From a checkpoint of a small transformer trained on Wikipedia.
Architecture: rotary positions, biases on query, key and value, tied embeddings.
Each number is 128 + 24 x the weight over its row's rms, rounded and kept within 0 to 255. Layers, rows and columns count from 0. The size above them is the row's rms in percent of the matrix's.

# layer 11 attention key, 96x96, rms 0.0772, rows 64-95, columns 48-95
size [120  91  84 113 108  90  93 145 124 111  83  96  83 104  84  90  78 113 124  99  95  96  94  72  83 101  94  99 109  80  87  87]
[[121 132 143 123 118 172 136 126 101 115 145 123 154 148  93 114 168 154 145 128 145 144 100 120 132 144 146 136 161 108 102 172 165 105 129 130  71 100 111 112 133 126  91 142 124 151 170 144]
 [126 138 110 103 115 152 132 125 112 117 103 129 152 140 149 126 134 147 174 128 138 158  74 152 143 189 108 143 178 102 112 149 140 121 127 115  94  67 117 126 112 118  89 126 109 164 121 148]
 [129 105 145 181 108  96 119 148 151 119 118 133 109 144 103 132 121 123  69 150 102 127 181 105 124 101 121 140 106 144 126  97 132 101 100 122 146 208 141 114 136 122 169 120 146 115 113 128]
 [137 133 117 123 136 163 134 114  95 120 117 131 130 158 123 101 153 151 151 111 126 146  99 141 130 134 130 141 191  99 119 186 163  96 118 128  77  95 127 140 155 126 100 110 141 177 175 141]
 [108 108 136 145 132  93 126 153 168 144 113 102 120 113 148 139 123 119 105 155 123 124 172  79 117 100  96 146 112 138 156 105 103 124  91 116 149 172 158 122 121 129 176 140 119 102 111 136]
 [138  87 140 138 139  97 117 163 169  91 148  91 133 102 132 155 131 135 108 129 129 126 171  86 111  99  92 133  91 173 148 111 106 122  91 147 139 151 148 123 120 113 159 167  82 108 106 121]
 [128  92 138 145 137  77 139 134 143 146 101 126 111 125 163 158  81  79 123 150 145 122 161 113 119  96 105 160 109 150 148  98  88 165  67 109 156 157 135 145 109 131 149 142 129 109 107 122]
 [163 178 132 110 124 134 129 106 103 120 141 158 132 172 143 120 141 140 152 134 134 146  88 152 151 139 143 129 134  91 136 175 146 123 145 140 119  94 105 125 168 107  89  90 117 153 173 162]
 [154  83 110 121  89 111 110 147 103 104 112 165 138 113 145 141 106  83 123 108 115 105 126 181 149 118 107 139 108 153 155 105 120 146  98 145  76 136 115 149  87 124 178  85 159 121 128 135]
 [116 107 140  87 151 145 105 138 123 138  90 126 105 117 209 130 130 101 132  75 173 123  98 156 124 140 140 126 131 156 145 109 132 129  92 112 121 131  95 161 131 110 137 110 157 161 119 102]
 [ 87 137 137  92 141 114 156 125 142 140 146 141 124 114 103 102  57 123 127 108 111 163  84 113 132 126 142  99 128 142 158 153  98  99  93 111 143  80 124 135 104 127 107 125 183 127 155 130]
 [111 145 141  82 134 145 129 134 108 137 120 133  94 157 172 134 163 110  73 115 130 155  83 132 171 135 136 114 116 113 141  69 148 111 106 128 107 153 111 156 118 102  85 116 199 116 136 113]
 [170 172 121 150 101  84 106 109 100 107 113 138 123 162  88 139 123 144 130 169 124 135 152 174 127 138 143 142 148 120 124 163 137 152 155 123 147 121 134 157 141  99 119 115  92 128 113 166]
 [166 119 134 134 155 109 104  69 121 132 140 101 130 117  82 150 127 132 121 144 101 115 184 107  87 128 101 102 135 162  91 113 133 129 171 131 154  99 140 100 137 173  89 132  92 120 110 160]
 [124  73 144 123 114 111 136 101 102 175 102 168 155  98 165 121  57 141 122 140 104 104 154 117 154  66 125  82 117 123 149 127 134 152 149 123 120 143 114 136 135 139 156 117 157 151 130 165]
 [130 143 161 156 116 137  79 132  99 155 100 126 134 164 111 159 168 126  99 130 132 148 164 185 164 127 117 111 125 115  98 151 149 121 118 110 116 153 146  76 101 143 134 121 176 151 112 110]
 [121 106 121 117  98 142 136 114 147 112 150 134 126 118 182 123 113 128  89 144 140 147 134  98 120 156 122 131 159 116 126 124 116 117 111 133 129 106  89 111 118 125 111 153 137 165 118 178]
 [ 97 134 134 143 117  79 115 140 170 139 126 137  95 101 140 137 114 109 111 143 109 124 163 134 112 118 108 131 101 149 161  88 100 153 119 124 182 159 135 126  95 113 162 119 142 103  95 127]
 [147 146 118 127 123 146 140 101  98 120 125 140 158 160 124 104 132 146 146 126 137 131  84 148 144 166 148 125 177  87  94 183 157 116 135 138  78  89 125 110 153 130  87 125 108 169 137 160]
 [145 185 107 112 134 148 149 120 117 116 120 142 143 142 120 114 113 146 179 134 158 151  93 186 143 156 153 111 128  98  88 159 124 153 160 151 112 101 109 127 112 136  76  99 148 150 115 135]
 [156 162 128 117 129 177 166 129 110 141 134  80 136 152 137 118 157 148 145 134 125 171 113 115 123 142 140 119 152  97 103 166 137  80 176 120 137  98 131  87 135 113  99 112 130 158 144 155]
 [159 151 124 121 140 176 140  90  94 100 135 145 123 153 126 129 151 150 186  96 149 129  82 134 137 135 148 132 158 104 115 180 174 103 128 134 122 106 114 141 150 120  97  94 118 184 153 140]
 [173 164 128 103 107 107 151 119 124 111 155 145 122 168 140  88  94 123 144 139 100 172 111 127 159 114 169 129 140  87 134 165 123 114 152 109 145 100 129 124 147 113  91 120 118 188 139 167]
 [106 134 139 119 150 157 103 120  95 151 136 113 100 129 140 110 130 131 127  99 132 152  90 136 139 157 143 104 174 105 149 151 159 114 148 123 125 113 111 149 140  95  88  58 163 177 131 135]
 [166 100 167 105 114 124 179  92 119 103 127 105 170 133 155 114 142 177 110 143 109 109 114  72  89  94 123 144 125 127 149 124 147 132 122 111 127 132 112 100 146 118 152 130 108 130 135 146]
 [131 105  95 105 146 111 147 137 148 113 121 126 161  94  66  98  90 162 144 184 108 133 154  79  99 114 139 149 135 130 123 143 108 142 145 126 148 108 134 147 135 154 152 158 102 126 103 169]
 [106 135 152 145 100 170 125 143 100 120  80 113  91 157 110 123 210 129 106 106 140 139 129 139 140 143 138 129 184 131 180 140 152 106 112 109  83 138 156 130 140 132 168 109 163 120 117 130]
 [138 104 102 116 160 109 173 165 162 113 120 152 177 103  96 116  92 144 147 160 131 150 133  84 122 130 128 162 159 155 148 162 133 119 128 123 117 138 137 145 155 138 151 137 108 156 112 142]
 [142  97 115 132 173 141 161 138 132  94 122 111 145 128  63 125 138 164  89 164 124 130 131  62  90 139 132 144 155 148 128 127 150 112 144 130 109 120 128 123 163 168 135 163  89 100 113 170]
 [114 113 139  88 133 124 116 133 142 163 130 144 144 168 119 147 180 127 133 154 119 150 150 157 142 172 127 133 114 120 111 127 132 137 103 134  81 114 103  68 141  97 105 134 136 114 112 120]
 [152 132 134 124 152 141  99 103 106 140  86 102  87 136 182  99 130 141 108 104 139  96 128 130 107 119 168 133 143 110  81 100 128 133 118  95 143 137 106 112 156 126 115 133 114 157 116 104]
 [151 126 181 127  90  92 124 101  91 110 106 134 194 137  63 128 125 116 163 138  94 126 151 153 108 125 155 123 150  77 104 111 152 104 124 124 101 148 166  96 159 155 129 102 122 103 136 136]]
# layer 11 attention query, 96x96, rms 0.0811, rows 65-95, columns 48-95
size [ 68  72 112 125 111 137 131  99  93  95  86  88  91  98  93 102 122 126  96  91  92  76 122 101  95  95 104  97  77  91  85]
[[132 107  89 134 140 123 100 104 184 129 173 113 170 130  68 130 114 124 152 140  86 125 164  90 133 127 141 131 138 168 111 127 128 131 103 198 141 145 136 113 142 140 109 117 141 102 145 118]
 [126 142 136 135 112 108 147 117 100 132 149 119 114 105 102  90 110 109  94 154 121 151 164 146 117  76 146  72 108 125 147 155  90 102 120  77 135 143 124 152 128  95 150 118 116 109 109 147]
 [145 143 124 126 130 143 155  88 137  92 132 172 139 118 123  86 121 134 135 121 132 118  93 151 144  99 128 121 148  93 158 151 110 115 159 113 109 138  76 141 133 151 120  95 136 178 172 134]
 [142 123 136 122  94 124  97 163 134 146 132  86 112 144 123 151 138 129 116 130 123 156 168 110 111 126 112 100 160 119  98 118  97 127  82 102 161 138 151 102 108  94 161 173 143 102  87 115]
 [129 119 147 127 117 100 121 171 117 157 126 108  91 119 136 167 161 125 121 131 130 134 160 116  93 157 138 107 115 150  95  94 104 135  96 122 123 128 135 127 103  87 141 150 145  99 101  93]
 [133 117 132 162 117  97 112 146 130 136 134  95  83 147 152 144 140  96  87 122 126 122 157 147 106 114 136 122 139 142 107  98  98 137 105 102 146 156 132 116 101  92 171 159 173 121  90  93]
 [137 142 101 102 122 165 155  98 106 117 141 160 186 143 146 119 111 135 141 138 126 142  95 114 138 141 135 125 146 116 134 138 171 119 123 146  87  92 125 114 132 160  95 112 102 159 148 178]
 [110  95 146 126 139  87 118 126 135 124 143 125 107  89 145 144 128  84  98 147 155 142 136 123 155 133 104 130  90 126 167 127 119 122  91 141  54 146 139 141  89  92 160 124 151 121  96 125]
 [ 87  89 146 134 129 104 121 135 119 139 107 177  97  99 164 110 140 129 134 104 187 107 119 128 166 159 131 142 145 133 115 164 136 136 117 170 152 125  90 145  98  79 134 116 163 166 138 116]
 [100 128 113 112 113 189 175 140 156 159 133 154 100 103 168 144  91 123 142 110 133 114 150 146 155  91 118 155 158 154 144 135  95 140 121 100 109 130 122 121  99 123 135  95 132 141  98 107]
 [113 148 171 111 124 123 134  98 115 127 163 149 114 185 147 122 124 111 112 124 191 142 115 125 142  77 160 106 124 125 118 118 138 137  94 129 145 104 119  99 123  91 134 114 146 137 161 102]
 [178 144 130 172 143 112 126 131 123  90 145  96 130 139  67 141 167  99 114 139 110 171 141 124  74 124 138 131 174  80 160 132 130 136 116 112 119 141 126 150 143 144 125 135 135 117 143 113]
 [164 139 100 128 171 121 110  88 157 127 145  95 136 147 144 149  92 140 100 133  98 108 165 107 145 171 145 139 133 132  63 108 140 103 173 131 142 116 136 100 159 173  93 138 103 158 138 114]
 [ 97 126 135 119 124  85 118 114  98 140  95 110 130 124 161  93  69 120 113  99 142  82 134 133 160  79  95 116 123 164 142 105 120 131 137 110  97 154 159  97 122 151 148 111 120 171 122 146]
 [112 155 139 158 115 150 130  88  93  90 128 123 135 160  59 137 172 140 131 130  97 116 136 161 128 119 170 117 135  98 140 127 121 129 148  73 166 141 143 115 124 127 126 179 120 123 138 135]
 [146 122 141 131 109 110 148 151 122 149 131 103 133 112 102 150 128  98 104 163 124 127 170 154 123 125 116 119 106 126 131 101 125 111 135 132 103 167 184 118 121 124 169 132  99  78  66 127]
 [140 121 137 129 105 120 118 167 121 141 148 103 121 128 101 149 167 125  97 148 130 146 156 144  80 131  96  81 117 141 122  99 138 113 116 105 146 131 165 125  91 103 156 154 134  70  93 131]
 [119 127 101 133 154 150 143  83 128  96 118 157 126 133 144  85 124 128 159 107 124 114  93 120 154 119 148 150 130 113 146 154 122 127 144 147 118 128  79 136 157 163 109  84 117 179 162 143]
 [117 117 117 139 126 134 126 105 134 102 106 151 163 125 116 127 117 146 136  96 107  80 110 148 143 122 167 188 128 128 137 133 145 135 173 171 125 121 100 133 156 151  74  99 113 141 152 144]
 [147 122 112 124  84 116 129  69 162 109 144 144 145 149 138 148 129 143 136 107  90 116 100 151 146 138 165 113 157 125 115 121 146 127 134 128 128 127 121  93 135 162  78  68 133 167 160 168]
 [150 114 131  98 133 107 140 123 147 102 137 159 109 124 150 101 148 149 133 127 143 144 115 156 142 169 146 138 116 125 154 110 145 109 152 184 110  90 100 116 130 140  95 102 147 162 170 121]
 [115 126 135 127  95 126 121 102 180  97 146 104 116 152 130 112  84  83 118 150 102 110  95 161 147 115 182 144 170 121 157 167 119 104 147  83 116 118 175 154 112 153 159  94 143 130  91 113]
 [132 145  89 105 150 162 158  83 141  95 126 154 146 119 132  95 107 134 138 122 122 151  98 114 138 124 146 132 164 123 153 168 152 110 161 138 124 113 116 140 142 136 124  90 108 179 156 134]
 [ 96 146 181 141 112  94 124 128  83 155 119 118 154 141 170 113 127 108  99 135 143 105 100 128 118  99 119 115 112 100 111  87 111 161  74 109 123 127 140  86 102 145 136 130 174 103  92 136]
 [ 99  86 124 134 115 115 129 150 181 122 135  96 117 115 150 108  85 122 159 118 132 119 122 102 123 104  94 139 169 149 135 113  82 117 151  99 131 175 138 159 141 163 141 143 127 123 115 117]
 [139 151 141 132 138 145 155 162 105 101  88 154 117 144  91 107 147 111 118 146 186 154 147 143 123  93 148 144 119 101 164 143  96 131 102 102 146 165 124 151 111  74 146 141 104 131 137 127]
 [113  98 106 173 138 132 118 125 179 103 126 137 140 102 127 109  81 125 153 132 159 112 148 107 106 108  98 153 160 142 154 147 129 119 119 141  78 153 134 169 113 149 149 151 117 122 120 124]
 [146 127 132 156 154 149 147 138 145 114  92 125 160 121 141 113 113 134 128 164 179 136 135  95  74 125  87 141 128 127 116 129 114 123 136 136  80 132 156 181 135 159 102 132  96  85 105 143]
 [125 138 105 129 136 162 123 125 127 114 118 133 146 134 111 151 127 171 180 127 112 201 126 120 108 115 143  99 153 145 124 155 166  98 119 142 168 115 125 139 123 101 150 148 109 129 136 149]
 [150 127 157 130 121 120 115 121  96 126 109 122 112 161 150  89 138 146 109  85 105 109 137 135 168 119 157 117 161  92  81 119 106 154 123 121 190 112 106  87 121 122 123 128 138 144 149 121]
 [152 168 132 139 164 120  95 168 107 116 168  99 144 141  89 117 123 129 138 143 121 127 176 186 112 125  81 151 161  92 127 136 131 120 152 114 116 139 122 125 137 128 107 138  71  95 131 161]]
# layer 11 attention value, 96x96, rms 0.0759, rows 64-95, columns 48-95
size [102 110  92 116  87  90 119 104 108  93 103 112 102 102 105 100 103 118  95 101 102  98 103 116  95 110  96 107 106  94 115  86]
[[ 80 135 113  90 162 155 120 103 139 120 117 177 106 148 145 115 102 148 119 145 118 114 154 136 144 114 167 125 118 177 132 121 119  99 147 170 130 148 126 147 156  89 130 138 124 110 140 117]
 [142 119 113 137 106 126 105 123  98 108 127 107 141 107 126 171 100 125  94 128 101 149 143 188 121  84 133 114 123  91 103 116 112 132 113 138  92 133 108 115 141 145  99 179 107 140 101 109]
 [110 154 103 140 130 146 108 118 123 120 117 120 143 105 138 142 119 179 170 132 119 155 112  70  93 112  91 103 117 124 112  94 127 108 134 121 131 105 102 163 145 178 107 152 151 108 107 120]
 [143 162 126 136  87 138 118 153 150 118 132 127  77 123 144 116 155 111 146 122 178 179 124 201 132  98 105 102 164  82 117 143 110  67 110 108 130 154 127  91 100  90 129 125 122 129 149 126]
 [111 113 140 158  94  92  94 151 135 107 133 132 162 143 131 110 108 163 117 124 140 111 118 135 136 131 192 176 114 108 137  96 126 138 132 113 184  92 127 125 122 148 131 146 117 131 110 110]
 [170 115 145 153 108 119 145 101 174  55 126 128 132 141 149 153 157 124 124 215 123 143 119 129 116 113 113 144 146 135 116 160 155 107 116 139 134 124 142 173 140 110 137  95  99  80 156 129]
 [ 88 102 138 172 122 163 129 141 146 130 169  86 159  83  70 140  91 143  86 150 140 131 137 104 129  91 139 140  97 108 138 106 140 102 136 121 124 158 115 100 178 139 153 146 116 145 129 155]
 [122 114 111 146  77  99 121 121 132 155 134 115 163 142  89 172 119 106 145 176 157  82 105 122 105 144 144 170 124 112 123 122 137 177 157 120 116 153 145 128 118 143 144 140 127 128 120 137]
 [111 117 117 120 137 145 145 130 176 149 134 123 123 135 111 135 156 137 127 138 100 139 165 129  74 150 156 183 111 150 131 134 128  99 146 123 109 188 148 173 148 115 153 137 100 151 114 114]
 [115  96 129 109 158 131 145  94  78 151  98 173  87 108 130 101 103 134 154 143 118  98 124 122 134  97 142 147 167  71 112 135 118 111 126 161  87 135 144 119 123 124  86 115 117 146 142 117]
 [137 134 161 163 139 131  90 107  78 130 129 133 108 150 162  90 120 175 109 131 147 135 127 104 111 135 110 185 153 122 149 128 201 103 173 180 124 125 161 104 167 126 146 107 143 151 131 129]
 [118 126 129 104 148 132 188 100 161  97 130 123  90 135 135 115 117  96 136 133 118  77 150  95 167 124 120  81 129 170 112 128 120  91 130 136 128 171 102 143 101 137 129 145 102 103 139  87]
 [109 117 125 158 122 176 134 128 150 152  97 143 111 146 131 111 170 110 126 143 187 145 147 174 129 150 170 127 123 134 156 123 131 102 120 146 149 187 130 137 153 149 132 158 146 117  98 108]
 [109 121 109 119 137 119  70 133 150 141 135 108 138 185 114 162 133 138 155 120  87 150 125 126 133 144 100 120 139 128  76 119 140 140 149 175 139 108 123 157 113 174 125 134 106 104 119 137]
 [133 160 110  83 140 163 174 128 133 113 154 136 109 101  89 136 116 190  92 170 141 143 134 134 112 146 108 146 144 158 156  98  91 110 124  99 118 117 149 119 181  98 140 158  93 123 121 127]
 [148 133 166 132  85 139 120 135  91 142 131 139 122 140 142  98 133 169 145  63 117 120 120 144 138 122 117  92 152  51  86 120 145 127 143  92 129  90 134 121 103 134 116 109 135 121 133  94]
 [112 148 128 117 135 163 167 100 168 119 132 143  91 125 110 150 166 100 142 150 173 128 137 107 131 167 114 107 123 159 157 145 142 123 139  71 190 167 150 127  87  97 137 115 153 108 132 123]
 [157 168 118 148 180 133 145 122 152 139 121 112 103 124 117 100 129 176 153 136 124 162 131 106 139 105 120 100 130 139 167 117 166 113 114 163 141 110 136 146 125 133 119 112 159 126 135 120]
 [117 148 116 101 128  57 167 131 127 101 104  74 106  74 131 129 132  87 115 131 154 129 120 122 104 171 153 167  95 129 155 141  77 149 134 146 128 142 103 137 146 138 141 111 126 150 153 145]
 [174 110 108 140  85  99 133  92 155 135 145  79  72 119 104 153 107  99 119  98 128  84 109 114 159 128 131 113 113 172 144  94 119 146 138 134 144 149 140  87 134 149 141 142  94 142 114 100]
 [169 162 130 116 113 136 121 124 128 150  98 122  94 156 174 141 125 106 128 109 121 103 115 134 106 171  94  94 176  98 187 120 104 151 103  88 106 123 124 112 169 126 128 149 135 118  99 146]
 [100 125 148 131 160  91 126 150 158 128 144  89 149 137 132  97  91 141 125 111 107 136 125 162  80 147 144 168 100 172 174 101  91 111 133 110 134 170 134 190 116 146 122 109 143 146 120 158]
 [105 144  98 121 151 119 133 108 119 103 108 160 145 111 139 129 151 154 126 123 166 138  95 121 177  97 107 149 107  98 153 138 139  31  96 117 116 154 116  99 166 109 111 163 116 117 128 140]
 [112 133 172 147 134 166 204 135 102 170 119 101 104  66  70 140 134 143 135 124 119 150 122 132 122 132 103 113 117  75 164 126 113 110  94 146 125 126 143 116 144  82 139 135 138 122 129 129]
 [167 154 139 150 152 102 136 158 107 169 115 123 120 111 128 164 164 150 100  92 152 151 134  87 148 163 140 113 119  79 125 129 148  96 123 143 139 145 154 133 140 152 158 148 122 144 157 106]
 [126 148 126  96  98 121  92 114 104 161 106 118 179 146 123 161 143 157  97  86  96 110 121 152 109  78 122 151 134 115 108 121 158 125 140 114 118 118 152 147 142 128 142 101 150 131 108 184]
 [127 123 129 136 127 123  57 147 150 144 139 130 152 101 157 125 129 122 148 125 141 138 144 130 126 125 135 120 138 164 119 124 146 172 195 120 105 119 104  92  98 123 127 131 152  93 122 127]
 [ 72 134 152 112 111 118  95 125 104 147 121 123 181 132 157 125 166 149 121  76 115 114  97 208 135 138 122 142 144 148  87 140 113 102  89 119 120  95 109 127 139 172 152 126 143 113 111 133]
 [147 132 175 118  96 154 155 126 167 135 138 108 104 134 108 151 142 103 155  97 175  94  97 124 111 133 166 180 110 130 119 113 124 114 121  78  92 153 133 147  78  73 112 105 132 159 123 129]
 [126 142 107 146 123 146 157 136 101 112 133 160 120 123 158 195 140 120 105 115 141  67  84 139 170 148 132 136 107 116 114 129 145 125 127 115 165 157 118 122 123 107 100 152 132 144 115  87]
 [108  98 150 135 117 137 123 141 111 124  83 122 118 160 137 119  93 117 161 101  80  87 140 137 149 139 140 149 104 114  74 131  85 103 145 159 125  91 157 132 123 137 124  91 134 146 124 125]
 [153 164 135 143 138 151  87 115 109 163 139 187 136  71 124 161 122 127  91 100 128 114 143 105 124  99 128  91 150 111 100 139 149 150 124 150 142 153 108  58 111 113 103 151 121 114 130 121]]
# layer 11 attention output (transposed), 96x96, rms 0.146, rows 64-95, columns 48-95
size [109 114  91 117  95  90 118 107 116  92  94 106 126 102 103 108 112 121  92 106 116  94 107 118  98 118  98 113 104  95 129  98]
[[132 142 155 177 126 126  97 176 130 141 112 123 122 124 111 125 163 133  92 147 188 123 148 129  83 119 138 111 123 108 137 123 104 128 151  82 123 115  99 144 145 110 150 144 104 143 163 110]
 [111 135 132  97 122 125 158 119 103 130 113 147 132 119 161  91 105 135 143 129 112  77 112 132 138 116 120 152 147 140 120 139  91 114 126 162 135 150 190  99  94 136 172 105 161 122 122 119]
 [116 131 137 153 110 156 138  91 148 116 143 101 123 158 177 126 132 130  97  89 162 131 145 133 155 151 182 108 132 138 109 116 147 117 106 139 141 124 114 150 141 153  96 141 118  80 126 152]
 [126 106  91 116 140 123 102 129 111 176  91 106 165 106 156 141 141 149 146 126  78  91 117  89 104 157 118 140 148 212 120 145 159  97 134 148 137 102 155 103 156 114 129 130 139 115  92 127]
 [142 159 138 144 136 145 171 116 123 116 129 162 150 128 107 114 120 104 142  84 130 154 102 155 115 144  86 128 138 124 148 135 126 151  86 124  85 147 109 163 115 118 155 114 137  96 141 121]
 [126 102 124  99 115 128 108 142 119 142 160 119 135 115 132 121 112 114 148  87 137 132 122  96 141 130 147 104  83 118 142 127 121 145 122 130  96 119 139 125 101 137 147 113 116 137 153 151]
 [152 153 131 110 130 135 151 136 151 108 148 139 110 131 160 109 139 124 107 133 167 124 126  97 101 133 168 156 150 131 172 164  88 111 160 141 112 129 143 134 137 107 156 115 119 106 122 121]
 [108  88 138  93 136  97 112 109 156 113 125 145 111 122 138  79  78  87 140 110 136 149 137 134 133  85 127 153 155 119 168 114 115 105 150 120 137 146 100 139 114  99 142 124 123 169 157 145]
 [123 153 144 131 154 132 119 138 116 157 144 156 130 112 114  99 131 142 114 167 169 124 138 106 134 120 146 122 139 110 114 144 120  89 128 122 128  68 159 113 151 113 121 145 114 158 145 121]
 [129 115 120 132 136 101 120 144 100 112  88  73 120 168 113 117 151 145 143 136  87 124 131 149  86 136 127 111 104 145 125 141 126 163 147 119 163 123 132 119 100 120 125 150 130 176 102  93]
 [126 119 121 176 139 104 148 117  99 140 140  96 135 138 123 152 165 119 144 128  87 163 105 113 136 146 166  79 131 148 129 120  74 161 107  92 138 118 160 157 131 109  79 110 115 106 169  95]
 [119 154 160 134  97 116  74 152 110 120 129 108 132 123 144 125 149 138 118 172 131 112 155 149 104 130 169 139 114 101 116 141 131 112 129 135 140 109 124 111 149  81 139 134 129 154 110 131]
 [163 119 120 167 138 161 114  76 115 119 115 117 155 126 129  93 124 155 131 161 127 138 116  70 118 129 101 131 142 166 117 127 141 110 124  87 142 126 117 128 119  84 151 145 122 111 144 133]
 [128 117 148  86 115 123 117 135  91 125 142 115 107 165 148 115 135  76 102  58 121 107 106 179 176 105 153 133 127  92 126 115 133 158 114 126 144 109 139 110 127 160 115 130 156 133 136 136]
 [143 109 129 160 175 128 110 125 150 133 116 138 111 129 173 115 123 169 119 128 148 131 144  92 140 118 188 128 144 138 132 132 121  81 170 149 140 124 117 129 165 172 133 112 117 144 159 141]
 [116 139 114 112 153 128 132 138 126 108 121  99 114 162 166 148 137 103 129 137 107 148  90 154  84 144 126 105 103 133 110 105 145 148  60 147 135 132 149 138 153 179  82 127 132  86 120 129]
 [136 121 129 169 138 119  94 141 126 115 154 130 168 112  97 111 127 134 146 126 147 140 148 118 132 141 127 159 111 130 118 141 174 117 123 142 130 128  71 140 146 106 158 133 106  72 150 128]
 [134 140 129 148 140 123 135 132  91 110 188 110 148 140 126 148 160 121 133 144 164 147 150 115 130 149 140 111 141 141 127 133 122 131 166 107 177 114 122 174 122 122 115 117  97 128 169 101]
 [102 118 103 125 116 129 139 143 140 150 152 173 131  87  92 176  95 164 145 165 147 120 168 117 136 115 110 126 141 159 136 119 147  94 153 110 118 164 129 122  68  81 127 137 118 153 108 131]
 [100 139 126  93 120 132 126 122 132  92 133 158 158 137 114 111 105 101 143 156  92 132 139 179 154 120 114 169 134 123 143 135 123 110 142 128 132 149 103 134 117 116 173 111 140 130 117 120]
 [ 92 124 121 127 113 124 124 107 153 125 104 125 156 125 112 127  86 128 129 130 105 124 150 150 150 104  80  92 122 164  55 105 136  95 137 141 148 148 139 111 135 148  95 124 133 120 131 138]
 [110 139 118  97 140 175 173  94 131 182 158 141 139 114 138 114 130  99 124 134 141 138 166 106 152 118 126 134 182 107 106 158 147 123 125 108 119 105 114  79 137  98 150 121 118 140 138 149]
 [137 127 136 141  97 150 125 127 101 134 106 111 133 123 183  92 137 140 116 111 139 104 156  89 105 174 112 116 165 140 118 138 106 112 172 135 106 117 102 107 141 103 124 137 109  81 131 138]
 [120 148 110 149 143 145 148 130 146  91 116 123 123 110 129 120 116 161 112 162 155 112 142  90  97 141 135 127 113 168 123 154 123 136 153 118 142 124 140 139 139 125 141 100  84  58  88 135]
 [126 135  93 151 107 195 133 108 128 100 156 143 139 112 104 136 128 131 131 156 118 119 136 107 119 142 155 173 140 177 163 116 116  87 134  74 127 124 131 130 147 112  95 141 118  92 105 146]
 [108 102 117 138 103  81 127 149 106 139 122 117 106 163 135 132 125 106 119  91 114 132 138 137 139 103  83 153 182  94  95  89  86 134 145 149 127 114 170 100  82 127 119 131 151  89 138 125]
 [144 114 119 116 142 115 138 132 123 107 118 124 139 121  78 119 139 120 102  93  66 136 102 144 131 142 103 144 140 128 143 126 132 152  89 128 139 140 149 148 147 137 120 161 128  57 102 136]
 [104 144 119 159 109 136  97 100 155 128 106 130 145 121 154 156 127 103  98  96 123 117 118 108 116 125  45  93 125 103 127 128 125 150 123 143 104 144 170 110 135 127 110 147 156  89 125 158]
 [ 91 144 103  86 117 128 110 129 129 122  87 136 120 130 156 104 115 149 129 153 139 141 112 144 115 119  96 117 120 103 154 149 147 127 131 165 148 129 108  93 180 115 169 141  85 110 149 126]
 [125 139 138 148 136 121 127 146  98 109  71 128 127  94  75  72 135 128 125 136 144 112 147 135 126 134 102 134 151  95 168 132 115 143 129 129 103 169  83 112 123  90 133 141 128  86 157 103]
 [105 130 125 113 108 156 130 122 144 162 118 146 124 147 137 158 110 102 134 125 116 128 104 152 137 129 103 102  91  99 110 120 152 158  88 128  77 121 125  91 118 124 102 129 161 168  94 126]
 [118  94 116 190 147 129 134 184  85  90 103 118 131 130 131 107 153 141 128 112 112 110 118 145 106 140 104 167 160 130 136 103 121 118 128 139 123 115 179 167 123 115 135 151  94  81 143 115]]
# layer 11 MLP gate, 384x96, rms 0.16, rows 0-3, columns 48-95
size [ 93 102 126 101]
[[ 85  96 149 110 118 145 130 120  64 110 111 123 143 103 111 109 152 166 116  87 150 134 127  95 130 142 128 153 115 114 135 176 135 137 145 147 119 156 103 151 109 125 139 101  96 118 151 155]
 [161  89 151 116 118 134 139 123  88 123 163 126 140 134 164 109 168 167 105 110 121 156  97 129 157 124 165 137 146 138 144 143 175 100 136 124 100  82 104 143 122 104 114 131 174 130 161 146]
 [ 82 145 103 121 107 115 123 124 119  99 114 136 130 119 149 133 123 150 107  91  96 127 114 119 158 124 129 133 114 141 184  98 133  92  89 169 137  93 133 103 152 150 155  74 111 124 155 148]
 [115 187 131 124 126 102  86  87  55 108 131 126 122 144  98 110  94 123 147 125 129 118 110 139 120 151 131 142 139 141 178 183 165 114 184  95 111 108 136  99 160 120 140  89 118 170 120 121]]
# layer 11 MLP up, 384x96, rms 0.138, rows 0-3, columns 48-95
size [ 95  99 115 104]
[[155 129 145 143 167 126 115 124 155 158 150 117 110 144 122 158 115 144  93 130  69 134 108 158 120 109  78 118 145 104 148 127 111 117  84 114  68  92 143 172 167 127 102 143 145 180 126 110]
 [164 135 136 116 142 156 140 102 114 122 164 130 126 172 103  87 101 159 112 133 139 132 159 131  77  85 137 172 179 138  97 157 111 142 149 158 113 146 109 154 131 176 101 115 172 110 167 138]
 [123 178 150 120 128  87 120 129 144 137 114 117 168 118 112 104 144 117 136  93 104 135 117 164  87 118 155 113 103 142 138 120 116  70 172 131  87 132 133 161 179 125 141  90 178 145 146 135]
 [136 125 114 156  92  97 136  85 131  89 115 180 124 129 151 111 145 119 138  83  98 139 114 128 155 147 119 129  89 155 145 145 118  86 126  90 200  83 138  91 165 147 161 112 109 147 124 140]]
# layer 11 MLP down (transposed), 384x96, rms 0.131, rows 0-2, columns 48-95
size [ 93 101 103]
[[130 134 102 149 141 126  88 140 112 133  54 117 139 124 113 114 128 133 149 141 140 142 108 110  81 118 151 152 103 159 107 140 115 129 144 116 119 167 140 138 139 135 165 113  84 136 163 144]
 [123 149 122 119  98 139 177  84 129 115 168 134 132 146 152 123 127 124 113 111 101 165 127 119 142 143 171 123 134 116 155 143 150 160 137 117 134 128 121 153 112 170 122 131 133 119 145 158]
 [128 135 109 114 144 118 134  98 169 139 171 122 146 148 149 111 120 127 108 134  99 119 119 133 142 149 149 103 189 102 117 147 121 142 111 154 141 139  92 114  93 135 114 115  85  97 133 140]]